Weights of a small GPT-style language model, trained from scratch on English Wikipedia.
Size: 13 layers, width 448, 7 heads of 64, MLP 1792 tanh GELU, vocabulary 8192, 35.5M parameters.
Architecture: learned positions, biases, tied embeddings.
Training: a variant of SOAP for these matrices, 280M tokens.
Each number is 500 + 40 x the weight over its row's rms, rounded and kept within 0 to 999. Layers, rows and columns count from 0. Numbers have three digits each. The size before them is the row's rms in percent of the matrix's.

# layer 4 attention output (transposed), 448x448, rms 0.0357, rows 441-447, columns 112-223
094:443536523492485504546554491584449507505486483534489459509559531482504499471517435474586544457533515519466432551511502501511515490469488533486535485548518497528525489506541511560522455545480560500484462533476497545493450431481501417500511391484566565537513511526484539483528560501513552501597534526445480437579539471450525537513477445474
097:527519483494518529480549546472501479541423514571568426478484517553478492515447461549496455503434484516480504526505582474511538487566427553451466463479513460487522591497489495474519517545574516489482499439519496499534499494499554506579506486475513488491509499523501415540443520476531439484519400476535527510468511501458523552411513507481
092:534482520455426470512443437465426544457492526438538513432499512444494482508498528467495522567640464539512544480540486507528506508526434512544541451529518498474493503499462526503494512441480453520498516512527491452504444535519557498549517503481512463459402467516523471536532608502433531520534551502531501520454431493503416602550479461512
097:525508501544447533524475501462483496569547422501520488488512468513490505443501570474477453601570522464471456459520503448490540531556529536499485443486505500511505543506496494568542443499516477500556482518449491472441491454535493538504534565594546533514493542492521496512505525490559488580526473519505465456533533458574485520541522473451
096:518459485578498527539514473418493396502505522465506512561518564507561472479551545466560513393442510493466470485571478558506484519495546447533485512544476524459477526539444437464523457524511445484457434525461540565491571525470539591514520495563441544515560523515556468475484435458491560485507529500487483516490546534473503528452536527507
092:476431460541532529532526562513498481403464541420464484490529471493553470514433478471454408519529524503545578405506483512515540527449432433558589534557493581433521438470452478515492532569460516539503516554550483511501542483397490498453486435517467547520485539445554517524554491476512472488499495439553479510418507532485448522459563451450
098:514569462456499523514510513456486410477561612472515560526468462444508437556538461472544449447400542493438469470453469442517462558454466532425520472485483553500531554474556486487515578568543515470541497513477523539541457508472492484437569545493533473503466426516538544453482463497506494484491536477504476498523489494488505505548480468470
# layer 4 attention value, 448x448, rms 0.0288, rows 442-447, columns 112-223
085:454496532541536507517469479492502553483556543512436507567510413540544554514561471472489575522505515516513552450518490543487501507506542563525508530566491536526499495582515429485559468504481530497449553561554502479477469517534436488446479519469511598545492475491537602459580511581478548514533524539437526465507526457521442472566513481519
083:494532522530482505503580504509522511574525511551450461485433490545519497461492461516518534417369569432557453556470508515456502521465550488449493492398466485499502455460503455459439493555551536482532538520442474518476564474501456452484513452516538443484595469476432494510397448454496480539498497448482521477578544467472531394488547541546
087:461461480517532446506511477533482528432450595543465531491499518498526533459467483486510556457436501526444575536557517561474493441458475398451518589499502551476562499482498532480553489518505488503485523500547502541524520441494539484506436509538513488440520419462565501511504504504442513542490430531537518540408512541442445492440417486473
088:491597407456467417514471500503429509535490485516542591455461411512521500518516495530459482526466456424552493497433520470506500450456395453518474495508470463581492505497541567502471500480496513532540511465508488450581484471487481417431520468515511446475482483519439536516450549524426503461447473527515524526494500495541539495556438453480
082:501582462512431475521463475458608490514511474574547542492496401587492488422571575502536569548589540517459460518537484570530502479521523548418531462483517488556506501492492537461541520461623533481489501490476467504512539496494424541488505519511483482433523429486462540580506400525434536517447491544481467491623458430520568516519482519493
085:446548535520448526498528487471522477504440482497487531474530467553491531538564528492469540524545516534467470518513462600537441446595472421601449470470471491521517479534513505469529494501459501491471525474535455513495529541494497534543544433521434493513550548443500487556582517477492495484493449535517499494521536507514492453516462515551
# layer 4 MLP up, 1792x448, rms 0.0411, rows 0-55, columns 112-223
099:528521505471467486517493500535514568481552547421431529460510544508411519470499519566487445470424470514502527471579470528555447523414499537523503461484500534439516440518505487525497548504454509514438487443431482508496506536536487551502519574416475573438496508493549481523471492502442459447531541474512519496596516530491516465508526404473
100:496506493504556453513496522483519482528588448551540481485516541486445550515503511491607451541461532562518446476452426524555548535498516470509513451550514472555515584534497531434463504520536462467509517476527489477452461487441448531401425537503512518550553551420453468492488481578480509494531546503498520481498504516474551448458447496452
095:522483470475505507542431492500457522506529538508539419514504580494473561514549473528457507513491534500551514454527533579473471495484469462489555476492463507602505432478488522508468549478470437488530531436472477524453435513514416552478471508455435435532551537537494496519504485495522466556516478481520505520485525551470517548490433480485
114:456468453531590441446470579582505474602550570448484509605494468463491489464493494522515470553494481515473536513471540368563537524500490511518496514536446436530523523512515506469505463564535503550488496496503542533508490476508542478543441460502418511487582485497563557519497557540502530448425516489464448545527477490531485364408574467506
101:367611471546504521492521507542464521499425480509459465505478552510515484514537479525481491545548504537511520557453460516439464539593520445434515535526557492522363548451538514499471587524542506499496456448509595492596476544529534531450480439492535548501545518529513529529577465507491539477536498488565497488480492485485468489566512513497
097:457494556490471527457471464513503506580473412550507486514444462558481530465528540524558474516524476434478452463568546564475421530516508563422464530470519449492472477454473508476532473481470491569447511554503438517517547534512500526509555452533571531543443548463455506456496511536473515472514518559525502553520470472532513455441523531425
109:470485422484454500522454477487522541491511429572427496556576474512450481454577417451437481545559527479459549518546514435493501452433488496492539545489545587546556505454467435463487596557518505494467528462586514468495458559501458552517492519438501455492507405466505597497508444456502511451529529498375568534511519512384537468427498470518
100:394459503562475513494510480590556527489496558505613478528493512510483458477466531512513377479508576462493510488452459512425564513550488454508499457517550494560482563548429485495473543546500545516441470529475501428502531516519523655473442530482491468496486465464429469532464466527519547501518550539481527533470500533478542492470543526531
099:492551531551554555459534505523552520534484457489473502476463495567482533599595529517510496509568500503437517506493504559506475505461482530459519480456472442497554542495489469430534543431439565473448571544477401483507524512478529533450487494520543490501490527501476448541538467521554444500457486575436555543429506437503585460527469457474
103:466443549464485508459523509469519487504452517540484423543467516530535457468469490496470545534538527448446480454534446525510479539436485452486542470495529498477561445597540438522500495544478563514427490428524391485534493484487430415489483462506547496480550483482510580473506557515499480441454516479492525524493457551535478561525504429441
093:490507518512556526575489472563454484518495486487485523542484534528542502511500575506540558513487546522570530428504508528478538501460540459572541487474467531458484487559512498445480465544471489497491441561483506508550439477429516542556528476512491572561552459504451408465477484528509496505409499484500477564492465481512420515516483578454
110:516508482536454504511435487474461464495468531438484497523521537481573518432530487433548502496505500431499444491498453483480534584471527551454463540454483489527621525499465509511429460490483533520525538475480437502467477509481420468531487490508563467439495519505494479533452469478543472501508514481513511404472486484555501595565611537467
096:548486513419494585506525500521610496476493461465450557501510433491514493577502455493485494482510401444458539513454535486592493558529543501461507605562468566527552448512482511476463537508458481536438517497497547543431524538572491479529553467517412487511498473520552569436511540501465505542485531478565496529481521496520459519448528467481
103:469473507575486496538454526538535513440517403570544465491452499542542462477462482518458497512497491533498511414474503493441564463443487499503517477534480495506555560506509503595461468464512418578490559478467551468475526504523512521437478471495504478487505452476442476441450427483518486460533488510546473491514485472463431478584515519579
097:471526479474485451434503491546500510493494528525454579562471479541501510541524505459525414538491491559530495452449499514495537470480483574508458518541579483506501475570505557454502497510485509457495494465490537450533523543523550493504485564524463527443498445527475493478554452510546395487496517549535495445517494437574536456513548595476
082:428511511468489436455477518477552542593478503556428453504552507551507531536537542539588538467573488473416487533482500606497505491535429453503497559461572494484518462422460368605462525523526485512500495472477492493486593495464552461485496494489571481466465501510476572490539515515493543555445456536543507508539471512525516539508540484560
094:540414495530477516439474528521528450546501519517521468475520511488509557496536504543553529560493439468522550409486564512561428529518486512500501494430577575483415452464500515517514441456483482559481560520520495436497526489523477477498437483501529498466474522459417547468471514545518462465443491448520516530519459438538482491547481515493
100:495524496457500518470514518550503471450457509521489496526478546579497491479534471520465483486495400470531514416526439514512531451567416502427538584455463497486512588448526521450478449527504472469458512583474520480533530478541486520484538464438542409568538358470488515523494427500457556560488485538540557488506550540519526470573543542473
097:497515548463515551461504503504504522515508499516450415474510503481527563492465469497448520491477496524530473449503531450503484485436544539489443471475434452493508514446445522455501493466580489501532442494465539496491470583490554452516478518533526479554491568487499510500492477470478465480539510471534534494490484605475504543521457446479
095:521445531444464509546457435522507462441470513503430551540513507484522496522521512529514576505489525447506470455539480558492455490466463544479550548417526477448544503492429492530550535472491586512480442557517552525531444507527471502449488470423507479485480549480435518492552440531515436516549479431530439462521476458574448559546466464491
104:506476501557498538568517470520561461508507509533541442524511514521552494534485509514585517434431513514466438488517531546525519411517542473431513418505474500473516469539474475515500538570522505456493530507506491531446513560538564483479499519490546491521463491462460539476473507496513461465462483522525472521560478529485547522455485521520
089:562475556527516490487469445585515517522521568493471489534483535460497535502519455470543511496458500508486495518497455485488474554540510516477493541514479468521497386525503464502536462533422509473490554445509458509525585457499555505468454477469506550599554533473424398419493508513507522498523537449459501474504556490524498461466526523485
101:469491554584509570569468502495539505556543487518547445471487533501472492520521476455535563497575536406562432502462534526514538524497460516482482492487534523448502518574441552530435539492489509488500505502443547543475476511536506578468476502517484443469469437481463476491491467427548450530588525520507528512535506525512537445442473459497
104:445469486525428544546531501496511562579461493502454544494452538501519623545512513534504449494468447484493473594462492536537451500444516490516504511443551456530581484503529462486512500452488463474520481425484596461503492482501475496501537423489507525492536502540509527530478503496504520511425467497566495552514426520499479498497486455542
100:505470503523526531576558514529497460454532559521509508539486502492500491525442484494518490539538549487602541559590534512487461424496487475482472482476508494503487558494469524531457429539456505442499513492482490518515497523447477466518522543506525467429522512429492584480521493524452483473465567556519458542523498488514476517526463504580
105:500544465524516517471504512507512502519507515495516490529469481426435514448471487491525506445521492456529502493471530513477483502502419492568499552510502555527490482486508463526526540538470461516473601523555473449462541464498547499479528463456536502444488481454534518567500563498537460492437516458485518495532447399429553558586558464480
093:569424497513556452491476533507460479530502472541502509539504522460485449530520438535509508477486503455485489514574553455481463464433475457514570544499559506442524524504466415546509436518508500494553536470523440545579526568544530469526511456501499514539493466520462471526464484536503587446454413494425522468454591450318408473535451488489
104:521465489542466427423442452455531511535552475498446489478537530446453455536421462547469518518514517468431486490528589507515466492484526455546473468508484486497477479553495584583460496386483494460490485526510521517577511447493490548533475509509516493523428525525484499576430480464461424405559462523454513494480538439497479524383479492512
099:513463445519515532549476495435590586451473471477502485528508482489459505446449444475534450544563487482423424534536483492541464458511443536440505532493560498518580518536444518551548543539529547542528514459511480564487573545578579545511465524501423560546525438480462521506523541474479436539544543529549506462482463461448540555451488551450
098:409550520525560456496455505559545540508499442563522498543472455504483433483489455514473477486475460546564391449487491511475499583483536566437507525548490486516536447529550467543476396543421448547494489579457530514566461536559503512459572510446555510425494483567520506549490426496471494534455459563452506463493476469541498457506552521531
083:407421459505486513477465506556572562513496616520551493547456474512474506499560540557478500455446520455577511516537531561445463397425540490519543549541489503459546549565425469490501506526459498512520439494496561534450510526474517490455499519524481474508493483457457465475497499430459521559545468496509503523549561513462537568521421449521
091:461584479504579546530450449542514523527549518478507477516536478517460504472450490430507469500531511506475509542497493504500461513511463468537532468547563516590479543510498487547496515583506496488524511472471500489513521514576393435504509500539514556484488481492513483505523509518413445535458479424483573447534541471496526538423502434521
097:519507474499560483605429429512519468542490454487577522489510602557506508476522464406521514509564507499466437461509497557550510451508532493498513507540538566534512486468501458488469527487494513521552535508525531445461482505507496498516485530504491473567533610434519514505469415476511463392489582469536438485484494465598433441505480443515
101:438510584535525489529529525477479537513481522472532485509508396485480427476474520524444483486514474477576521559530494453545488506456478532435512483441513504482491545578430517543479532484503501481484574494528495534503506537486497473488425492457465489471472447458418473488530510494492494520444449585452522460462464451457478494435504469541
096:487467489454490557500534430465492562493477563481556545511536466466586539500458521479513471422539471506516468517520422478546453496468524549515468472427535512533376493530440533528542500548474504532516534468497545436496427505450527544499527456515498426519508501529495502531464516495603481483513502442506559447502508468502484438519430439536
098:430446472534471528566466522430494479540517513564492600542461577556441487571505520479493525490528463496475611397477544482482478561538529473538464450431547449501546495467513552575468431529532498506503453500580507508535511461439455513518539463511537494517514418521450454535468467488505478477526517455515489525544521484461529527480478461517
108:572491571475529534506525468541506481430510494471466503498525467507487455506547505516497514560542530465519528525536509483548511576529475458532496499464602381517461453447433555584473497483540542488513438523495426480472533511511518554451478457484566498467545485489480506461546516497432474516512495496443489545482509486528482557472557492464
098:472475574573442497534487552583462515491514539558517508559523512496492514504456477503489502539535541460511525486510451538596487472528542482486463558477492505468546488454517512496552467447523523487472450466493569475465490546496490503493519567522466460509555421500525456526529371489465511638536535523501540427476489541438505485510482573528
105:498426496431546573531458504395535599464524489501527436558459529486492522529443470497438522511528546524463448552527449474434508528492494479506492470556538485583483530486453553489515516543431468474439469522520594500516457459484526494466482475423458454495505533483518538525450520472544511490493435641494475419472492472512499439445530491534
112:560433552524530502471517604454480517588453470434540485430521435495564511464472514527479509447492418489468594448499464523487557483454464451542450471516515473473520440521504481525505457483449431492451441500514435423471494566454509484533509492510498561564534489491470452549471497542484486553551428535517497524470469484422412497547571501438
094:481479434497462552484472515412494497507430535507553611444541498527473509590465612471519507418519438552416469540473545486491477507534457505515493431525532509567490558484483436572429496481433506525454513502513519447453493533462490473503512427494448518549520433533516530471493500528473508514503512516550476534501407557437458599504462435433
097:543483447537507509502490504510483470444513456434564525462508463488508473399506529545546526466539485461451541486476519499490522530536493519495493515506518447552555471444469469459478466451524495543510488537519524416532468535535509478483505537526530500532539521556501578484451485459500531503507551552505477483487483506520447503504492520520
099:488524487431481535566461490525516508451463506460470530455598441469528530524489505484447507479455518466516487551524484499511503491489519453513527518427542402479463524525519481536434543545544516559558409528506493509552497456575436499563497512463529435543543414490524536525513508500475531537484462515482439499475516536462514552518477498504
094:522469527483471497506490426555492416504482498463545508512480495508482482498477517519508471509541543485452527563495479550539495565427589491423503491462525546466484481518454512583498477536425529520511549520495476511467582494523469521525508429490517489552499521549493507452519480520508530447547498520483541489493427526460532543552448521491
094:447515558487477482546478440421473485494454455466498553522539587516448568482508452533552494469551597492507511565568501439505478532510477509559440441568427485451516502417554475477505463505532497511468571493518443499499471486481496466443464570444551496536512501460445545496502480521434480457569457450562473517554471492501436468490469489492
094:505537491543538563529591428510578488524546513462480520534477460585510522535548544491481523496468488490496504523454451485570465503372509480460522498490481519515508475486474389441510520482475447483493502500492547427530527510509491633422517513522543552483466481492457485449455592600483539507439519490542484476529498550467471556531621494571
093:489470543557454482445487506491518505514533460420524514490455373538544514500493518539421515469495507536556541573491485535527451475542517483491499479511537552497436456523464438419523502472507516550604530506509458455462447508396562524508526564495503544510433477494492500432469586486441518508472520488489494447535529482460540522553441526476
112:535486543535537494575505483502557513469506539470481470462526484527449438538488573502558467489538495511473486499523456463530452431468486493438537536538473441514497530436571530523511579498484547431535438489485539564515516530459444507477502452537458461463523488530513551513486488526467491558496492469611436481451453504500478527526452504451
089:482565528493494534450575529446518503528474565455519519523560481502438463526522485466424487509452502485533520463513532495492470540528494466463537487526506501536539551441527443482494466469548415513516460561522550554477523504494506510510546545478469566518513430532532462504471474493474344554502457437466421521552470489462503432460522500475
096:516643495425473486457507459517460434484526539504494522551483519544546494508542429521530448509556497432538425613489452463498546495547482539463528546522500446494524462396529509428606445528471479505485569515474505552502608523496513440505478538480557487505539549531547611480447517509509461454485545496503494537454460496489488512514536413477
102:526494513461506507609552508491524447496499503476471538433460468532474561491497553425421509565586508524537521466500548516496361491478470582467562531507420455501503495534503472552509482549493499510465491502557530511442524498566455449514503486536443503488497465479510430504475553475499542449481534532520482448528492455512553558479498547495
102:481424501466482535550505446528549502409549480482505533478591523479487502493437455457458483511530495527452557479422517522540482536486539496470514560540474504467510527507510546514491535511581473506467467492506534456511522491484524525562502515457460473512475443551538444460458510437521563537482488443503537419517524528482452491419485505494
093:483497466525500512529592476484481548519577502552467494500473512521549499482516401548437539566515444530507558482425535507545520486501460491459627495484474494601526531464530464586447442547517503491508461480520460418508487516471465473423508506460533488492497454530480486502516558513458486472506452476511467463494488475440546435547511498544
097:538476509533520476477487525580476526531495613506503527542477561400493547497493477547577579499494509485535483463480532512469454437493459468510501480547441519514504551503467449548528558504485498475489470516451507383542415462486532483520523547520455468477519521433531459506505540507493492543498482484497554505518607475463508539513534500383
104:515477473561515494499459440526557560488517540470467538497460519565495499480499502490505480466524461459596435527491547482476498468458502509444483504548547451546478573552480516496516536471498530464485470540524499487509495518537470571548539481476464487457426562546504518504474500536446462553497533470478528509523465478439581450507456469497
107:464489544510524500524429473491520520473528565548490494555544506498458526599517505438493541490483536493514492491489452489504426486502538549509515526506497443538523509486441515536490474600521440544487518520525430596482564606494515429465430566505506468480508468558415466567439492491493491543566457568526513481443578518464502536524443497509
# layer 4 MLP down (transposed), 1792x448, rms 0.0411, rows 0-55, columns 112-223
098:496521377466480525544493470496477418564420491545501502556540512479564587602525544534580529498532406509526547539464563526490520529539520548529468496470467519445561494561508535509426517532478560532480530541491508413512505545501536505526525533543497476507473553585516558513489457483571543539511485460497527527461566482522491515441437623554
097:501532573384480547459481405516596505456443470580526490509577502496511651527541473451475464509452534479497540474559477528491520515482525529469527592453474471489480537473552505527511526491519535482518506461492458584508502533497541464562496507451498495450496495498513478482501488598543508553483487467463471513464423499485498472483489513510
095:485558529497507488462463473502485483491473471457490551542473515509443439531526475505454466479481466446497501456548440586577556449520578478428508471523522446425511527497415520497471462528573512507453466498545535473593441517512526493537553449478491519473506511523527549511451467523452485536535484468519519555495450496510548448515489470479
109:494515478519557596531525533527491407507465615514554497525505505502422525504543472492521514485450479488487469494459492467467535459505465444439465464563538482504502493471568500521553486607499459556453421524488524528479568519503559585418474555510462478479510539494442517447570432529514536492505504478498492489415508484524462460493560538543
099:554429504474534443542540466436516486528542444507509509470497590513419547477504567528512499517520513465486549513493477499478472493541494505532487467526560545491542430496492524533550550467442535504581523517516478546480510523531485513522449518501495547478457482469545475520486496489468556441492435488477444523563437524464518505446543560498
101:482490497413529551534578517497478488448471506533499516539483460492526495494489441470516582549515503493431421538492446591510472487521567493497520589494507529516521447525468500465486482532461533512541469441515424450517456509500494503420524519515521499489551504459566520493466539512532485497509487446497449568517476499481508509500525537495
101:509493495520504526522465510479459492552546568561520512569462530472516488559477506498504511553526473461521498575483441501474417547462417539485521445473572473470443494539540491450478463452534447471490521488566513519483553481459545548452470491579454463508481546503481418462484511467539525447480522488495476616562444483532479533512514565544
096:467492535532496538499476538501433527566552499461488527456476560437489558497503493536524463547504465552507517486469450438557507484478463436495511490447519529488478473470419443501455462491529515494549492492465570517477552445438506474524501554580438543447428518557523503447443470529523493453465498454476449552524494472517571552509589475440
103:486459512469549481559486558509513442521432447494513472432514478489495548542555501442517506458474510495514429545448527475437431588436504382509424561517505460506511556440544515444490457463449456542537431496496508526448498436437507412485497486499536524490464510480573453585540465504466503529503443480518475498506528433512461490472481479525
100:445459535482494482499570550472530496496527427514519537504593516453528492460460496513537481496518590524469495470437498404418619490608505470526524522539512509486507596470488526519456475406526441483544508577497465517498471496538483450508462466483457493484474489517485534498443530493505433532429503478479491478490506529514529517539454476508
103:530560527473453503464517429485529472536528514479546521490501492439539458544490484512497525535559501520485527565615470551489512405460483555462559548510530558557452496517496502471591516519553469552496508500434590510468538436436495458477526473451503483515476490455520429523477520546479521483505517524499508448606520486455444473467428536516
099:495511469558549561496554525559478515526459528500497467438464484521511515524510449482439541501532499458542511626538547491542498488490447450485529463488548556541446549436507441471498547579538480508473562514517559551517456499462497508496591464500468465499494558449462474525535426555443514536510477499545529566526518480453466562536522508525
098:445553445519535527475493575528524563525502442555504480449497494484496445492379566534434472505496558443471439480530506475507480568475542532567471528528557523491489455514495531494503497533540453497526471516513552463478510572454480518496549500418521543567459511422523414554555458440491505452471441526471617477436466551479521459478455440522
109:492478522444474521526567515526498501502438490530480531396476486516503485412476455496547465536517475567461505496532478503480458467548528531479469472544513497507508429407429475512573392505490493489447582431429544458577496519585520530524429506581450467514543407550524535505489544522473505491465472493517498468565503417539505526527523459542
097:516593532482474566578570504501443521596503508575530460482546491541524497466445551433424456496480512482489472573503460505450499539538465491484521587489467504515504534483509494479468500499486526437509464482495432534508500473485540524502537556436483523463446549501545492476449476541445455506513469495519448475443559536501447477558435495477
091:471498545533501488569553550540541493499508549458505497517514475562453483534496483403476516520420532558468543525493460494461505532536509482462487436485479457538507523458512451445477476522481466459508533533470488451527551476542507493484527501507559470532478541545533436510535484454547541574458516489479480475562448514429563509459563517470
099:508553511501483506542460489590491527535495567514503496469432489518548483525470560533471458416505473513543458413489495473483509526519475518465513535467426458545457536563531534522466479512544540474534543528451493601462506523460550439501546452529443443500541519469515396488499389495470461488453476500476486521453537546499483502501452445519
098:573432470470490538522447422566427497538488527488534447481459467465530461554444544547566496552460525492483429504484433571483433606529497489552399487557452469476414537563467453518490573546503473549521522380600474541460468485502499511464541478470529473505519469443503493502521482499492484478499487528473499464452444581480569459507469529496
097:491508525505425442512514509464473596484496538494491496548448458500464498533432464491479522538471477473509550516462487408453496546461449597525469509474428529441430500541445538575651446501559453502411530521479566466437544541506498503543511514549471530525506501497483534584524476531473537517466438485491496493481515462500501395470492442560
097:473524513482492545548464504517516460444531516537529514453461518543492550551433526470594454470545470542530468461422551558478457560521499563462456503504483497537476434528532472542506487518503472444468480446458474509442518495522490552497497487494457490499467477497425494509458532536515539519443446505505509488440583469496440465558457500630
104:555488475560465506548553487527481603488506534484469529471458503508513457478483497541480601467487517489470497511561466488477516427533524531526466481507454454561554535475472543489433489541528500482550508472511450458502518523490545488517491486462437569565395445525565407523526486563515498532545558520499387478544524504532475453498518583474
099:416477557559462494488439501530538520450553534523542586506561563427560518529502493482562550459545579472458558520510484442542466476498448540499439454501473545450506510507478559498424486533542426518550540517524494514483492594480509521568539468479470452471471549502517509502495445490546472476465509504511485488533561480485555542415587509543
100:444560469478520561512496494487496524502452479497490515544489493497474584447472475527570491514567442465559421552609492531476430515549461533501447501501565495491512512550580503508511449488482464508504533507423537552502477472457538499508478565512470575428534495501456550429451445483509481457507576478520522485444576493526564523541485535433
103:495526500571490452437553526535456488516470520482499474425577434540508504478534490500447548491478408492503562464499576508581507471534598537434511487566483538512623513540532452474560559519573485502435534518505523536478519512496527526528480464487517466446502460488507484564509505518492520513468515474517429505487580511482513586480425489482
100:533519513531485433432522533511533456383536571473617494525585516479482494467554537446534445530524577507439465482505466519536523474497424524499514528489544435460427493482440460591501471486459475517476499530494567484532547524530453510546445400557509443454507499438527459539485533478534576571448529400519507476518541519524503579476526464520
098:533474464455455529576532446515464480535528554530448481446504504454534468492490537537460493552510488485489534508514531480521500442503531464417488475501505459468516463494501518491453455459500462467513472422472433564481439530504432515541440472531456558490518618516540544514457473419506527538543451471525526425539599528434491501584454477591
104:483528489424573435493444530488513512511536521554479500491524482494451450595527525501515501566590522533477481518506472528542428454431511428549471494490544511524507494550553549449472523516512478481448506467461571507503542450505463507525498534450466525441454529427529514600426513513435532542439533531445516473501501453548634538518529542491
104:531499465449515482532544522440518531495486467596500542515508469452456517464504469482535412449526545483504544474557486491513501522569509499447466552551520521435556483453459494532528491564468522500507525530519524508422482500448564517452538459432525472483506462544518479514492526481467487479451476494475452526418442488580450437517529518525
103:510482496528509502531582476467460528510456543507482498504450497497481471494519521453415546546565495491490528467490553477542437452514496538527599475478499505521552514478487495507574520458590479561506535493519529503513548555418565483487476518467440453460498542466530459478505546606539481569522540503617442510496539484475497523445517539416
096:492456494607421468490494500508478609473500511595509464495501447516551513463546505459527462463511453470497575457543517494486454495449520499465532488523520543443533503550493501490496520479521520490528402468523483458497424432514504500569517472512590551557512511449522527532444486446492493465597434514502423477553516509471406495558447546488
095:464492552523519505505488507514585471496487525547512504497441509429464479518484497555523496552517424416553516451507504511522475491541476485463502417511481456554545580481541508587533493470504525506550566465567516548555460524456547590496563505485417475520531430406463563474423430467519532495518494506535554480518557512454453494485475496503
091:497557552453465510432451512466532532468584492573507518521487442493548532495579518516489489537480516531588564556472485523533525478568460505492531514511470503409503463466505470489539536480495499534447519503504563463545511502483459506500535545507498552507490447493549511414491500506475475442509478475472478537569476439508506546573537546488
100:523505491483502516405507566490466543558424527471505469462498479446470461509439529553508524464515479411495492462475376449428487545477532499505495500490547453484522486483484464479495514486492526452472489476569434510472555566450428473484502476470480574489513480541510521390496555482468513492487469572587497496494467431512458507517485455519
104:472478543476479508526545500530469470528531446466421537540527455495529421546460436441482488434500509543557529477547498460513528482530513548512579424479484451516455509508495465516539517440477490482551470525501488507525473544500574455531497511531451433508526511513517469455529498552458527474439492556448488498514561457442482538439489450484
102:522508590519477457498527517565517504454542454415497488519552487396469522534546484512494450462402481508507534491476449449465557496512510526547513420480518519523505489443397483472507487471524449568499528470539520481439417510490554520492437507470481528495534479534507474419522530464464465504589524506527554498480496440434507436506578482471
103:567507467624531511516449452533415499518536508507483531440494477519544502468492515620515422495613460492536557501539592541537529525513487509448491562549508438512490486478535510518521494538493491517499531430449433537479470494443428475504448499527511506475462500464558605508509509511517562508479534547476486446444434533516456533522502515470
105:557526492452461505587555494512509529498502431472445465569474528501401474505442465466483481528529465530539460501409530514515533589481475516509494474518503444508486548510480500473511554447533511493566457528525409519485494532523452540522567556541556581515487443437452469474534513516528511544393488470489450473486455545520490574423548517484
099:473504506435494517475525434486507531561557457482463414430515523468479527467531495463531501569449453545524547487456478540456484492478504580433567469531576482467513492513487548461467559461483549580452509534445544496457502453469480576418524509419538462496499552528526479488454410515525523515562460502501492530418539559650526536491456490507
098:551582513472451462468455527480546527520478483493383478513463516581518520571475524511492473500474535523526469465537512503464481540469505519459502491478490499432530486535534449463536515541594560498513551593446496529399526500507507501577532541533568517556429443477480479500519511586514456466459488461458554472469435552513461472491495506498
110:553538519526528500554437364529485481479472464471515444501526519525514517500549437535525535565494525517487527455511466509510543514502492538451507461538517458475556529519464548449480482521532536553490438498563460410421556615480519563498456465534428475452469502498521508503534510483458540484581523526424472437491567488522559530443515496464
095:540456444570530538451509454495489514509490506537536473534540528493517453497508530470489478479517526471609535501498449540524522505478509507497492619582476465462502512544500482464465463444405491487460474527509492457438499471555483408458532533485480543407518496494490502526465515521492558576557558506563545524485482534540495499456475572516
100:454441516450475514507499458510566517534519514530551476527494516531472583457540543415508537489482445513521469499501467499475462471432492494517538473488481553489465523532551437552524480485586590501403580580480454481493502536478549488435518510512543529485475491393467420604533470527565453448512464461464479499507524430508504441590491492513
095:494433472459557537469486522532548516496505498466601483549496515475560528468551482468590518507543451519507591496563519545501483429512556515486438556508475574541643555466484485500544433442488475496494520493426569420421462473492510501473504546526499504513479529532492439538504493534476467513548527487439504583478578503510500448509517516500
099:452558509519492519462485549493434463557511567465431538520473537508528490502516470566481537497496507446484473433427453482478531428527426503538436537495457455481465573474474475516457423434518491548447396495490491467498474505477445517517521508486445487484499551446509516525540430518525448503433523540517443546514528452481494453457445514547
101:472424494482506604465501533498522464539452545521547515546508453517546518570541483442522509539542516497402406430578519503509548600522556602485463508549487535543494567538443456464524491464498478453533476515536495472561489489428491551503455504441488499517476443463497563526483508500488480480488500502507492448497468512431549556477464562561
090:418442550530486504423514491500581466519547484576504455477556511526529415472499489448523428502470551503537539561475628542502538530464445502613556533474524506460535503507547540426432489561549594488463440470492529492491521483534495446487508494401576436540513517459432517495509502512518445473562429474502502463485453494566454506478515555398
094:530429527505454489526428483537518473500508535608477466504545628448481516614480526477540516514526464467532495450556446503446538540484430469513498498527525477456494538569449463491491493483415514494473499473483496533529541513524503443464507466554469448529509527544450461544502459544461487533537404554485547495444453503481475451488494442517
107:470475454520503444470508561521424487529478483467524465524505455438526491498520520519460576484538589388550538421451511526476512462512536508527441575559497474456505532538498522499496516484471459472458492576526517472573528496479449505524434542477545576557549494404503519542469524524528416449493513521494478526485497514490515514542471546445
094:520496482471538528508439455528497470496536477500461495497425530441488530493464513541503385557475515531482538514509520453507528532513576472479511483476460463493502491509507426436497539555536514487456483532454468483501461437485449473488566504435503500529483514537564453479446441549473526464484489484469466480505534521502486451464525473546
099:534546505462514543506505518465543540477590537462534483440464558520487476488495553530433432527468592501491518561492514485471441479530532482434475507544414532481522559521438483578488550490477509585534485490537449416545439561492530487499502526460565410449487522433447565476528458479553567539498460489435522481583493458528576471491409513493
107:460561520548492449449542532546486463533501524518480581503428407482500576568500542558519525497466469474484510552555538465474482532537520458502479496522508542449533491450522551452476487432595458532491517492512510518495537464465538532497492485470521407516517511551476531509521507500496488580468469505533438574530535501446456398433499480451
101:470468525469508509437428551454511449600475561582409493539540515520473498535531506477523472470518513580543516442476486482501545491494507490514511479485547472534426464462459573561470494475497518514546532468504450519455444465602521430457529455492448476535522524478443546494495520505426416492445450577484570404518478499510492455604527495523
098:527456478487436436562517490498492508498496483483517497408494525516454467465469469471534536529577472605477440467538524458461573513429505403519455490485555532494562539494440509544512473487458501493453449579546549509528555435520469561488468438477440531495547605466517483532526508530452537444492488484512468518538533532484501507461473391558
102:562507504499454523468480494494519521505502472499486511424487538470541537540528545524416458558511486523435525481563481434503480531452492519513459459485488521472487413471483512434507407445479552523529476526429506472434536487508426472511461433485488586493501499462529538449485529524412549487503468499491536593564519444559567488547480507537
099:568516522495559436456444485513446499585509417480460497514423531465472506463506589521544506489524512541543491524473542495477439528484538491501452450527543529576463446537490446482555512518485473460519507549527426428506400485468481462508454566529508516440553485495464472506498498503546498472485469509453514532503539577502486495505503539442
110:579555452558490518451435543435468495468479471494416494528539478526477479467439494541534393582577495560506471540537536438539543498495575498505560550524547521439564563515515568483435463503522466549499577477548509511516503462531540510486459593524430589457475473550482527487467505538453516494563556467543560512515465428480525471603553507559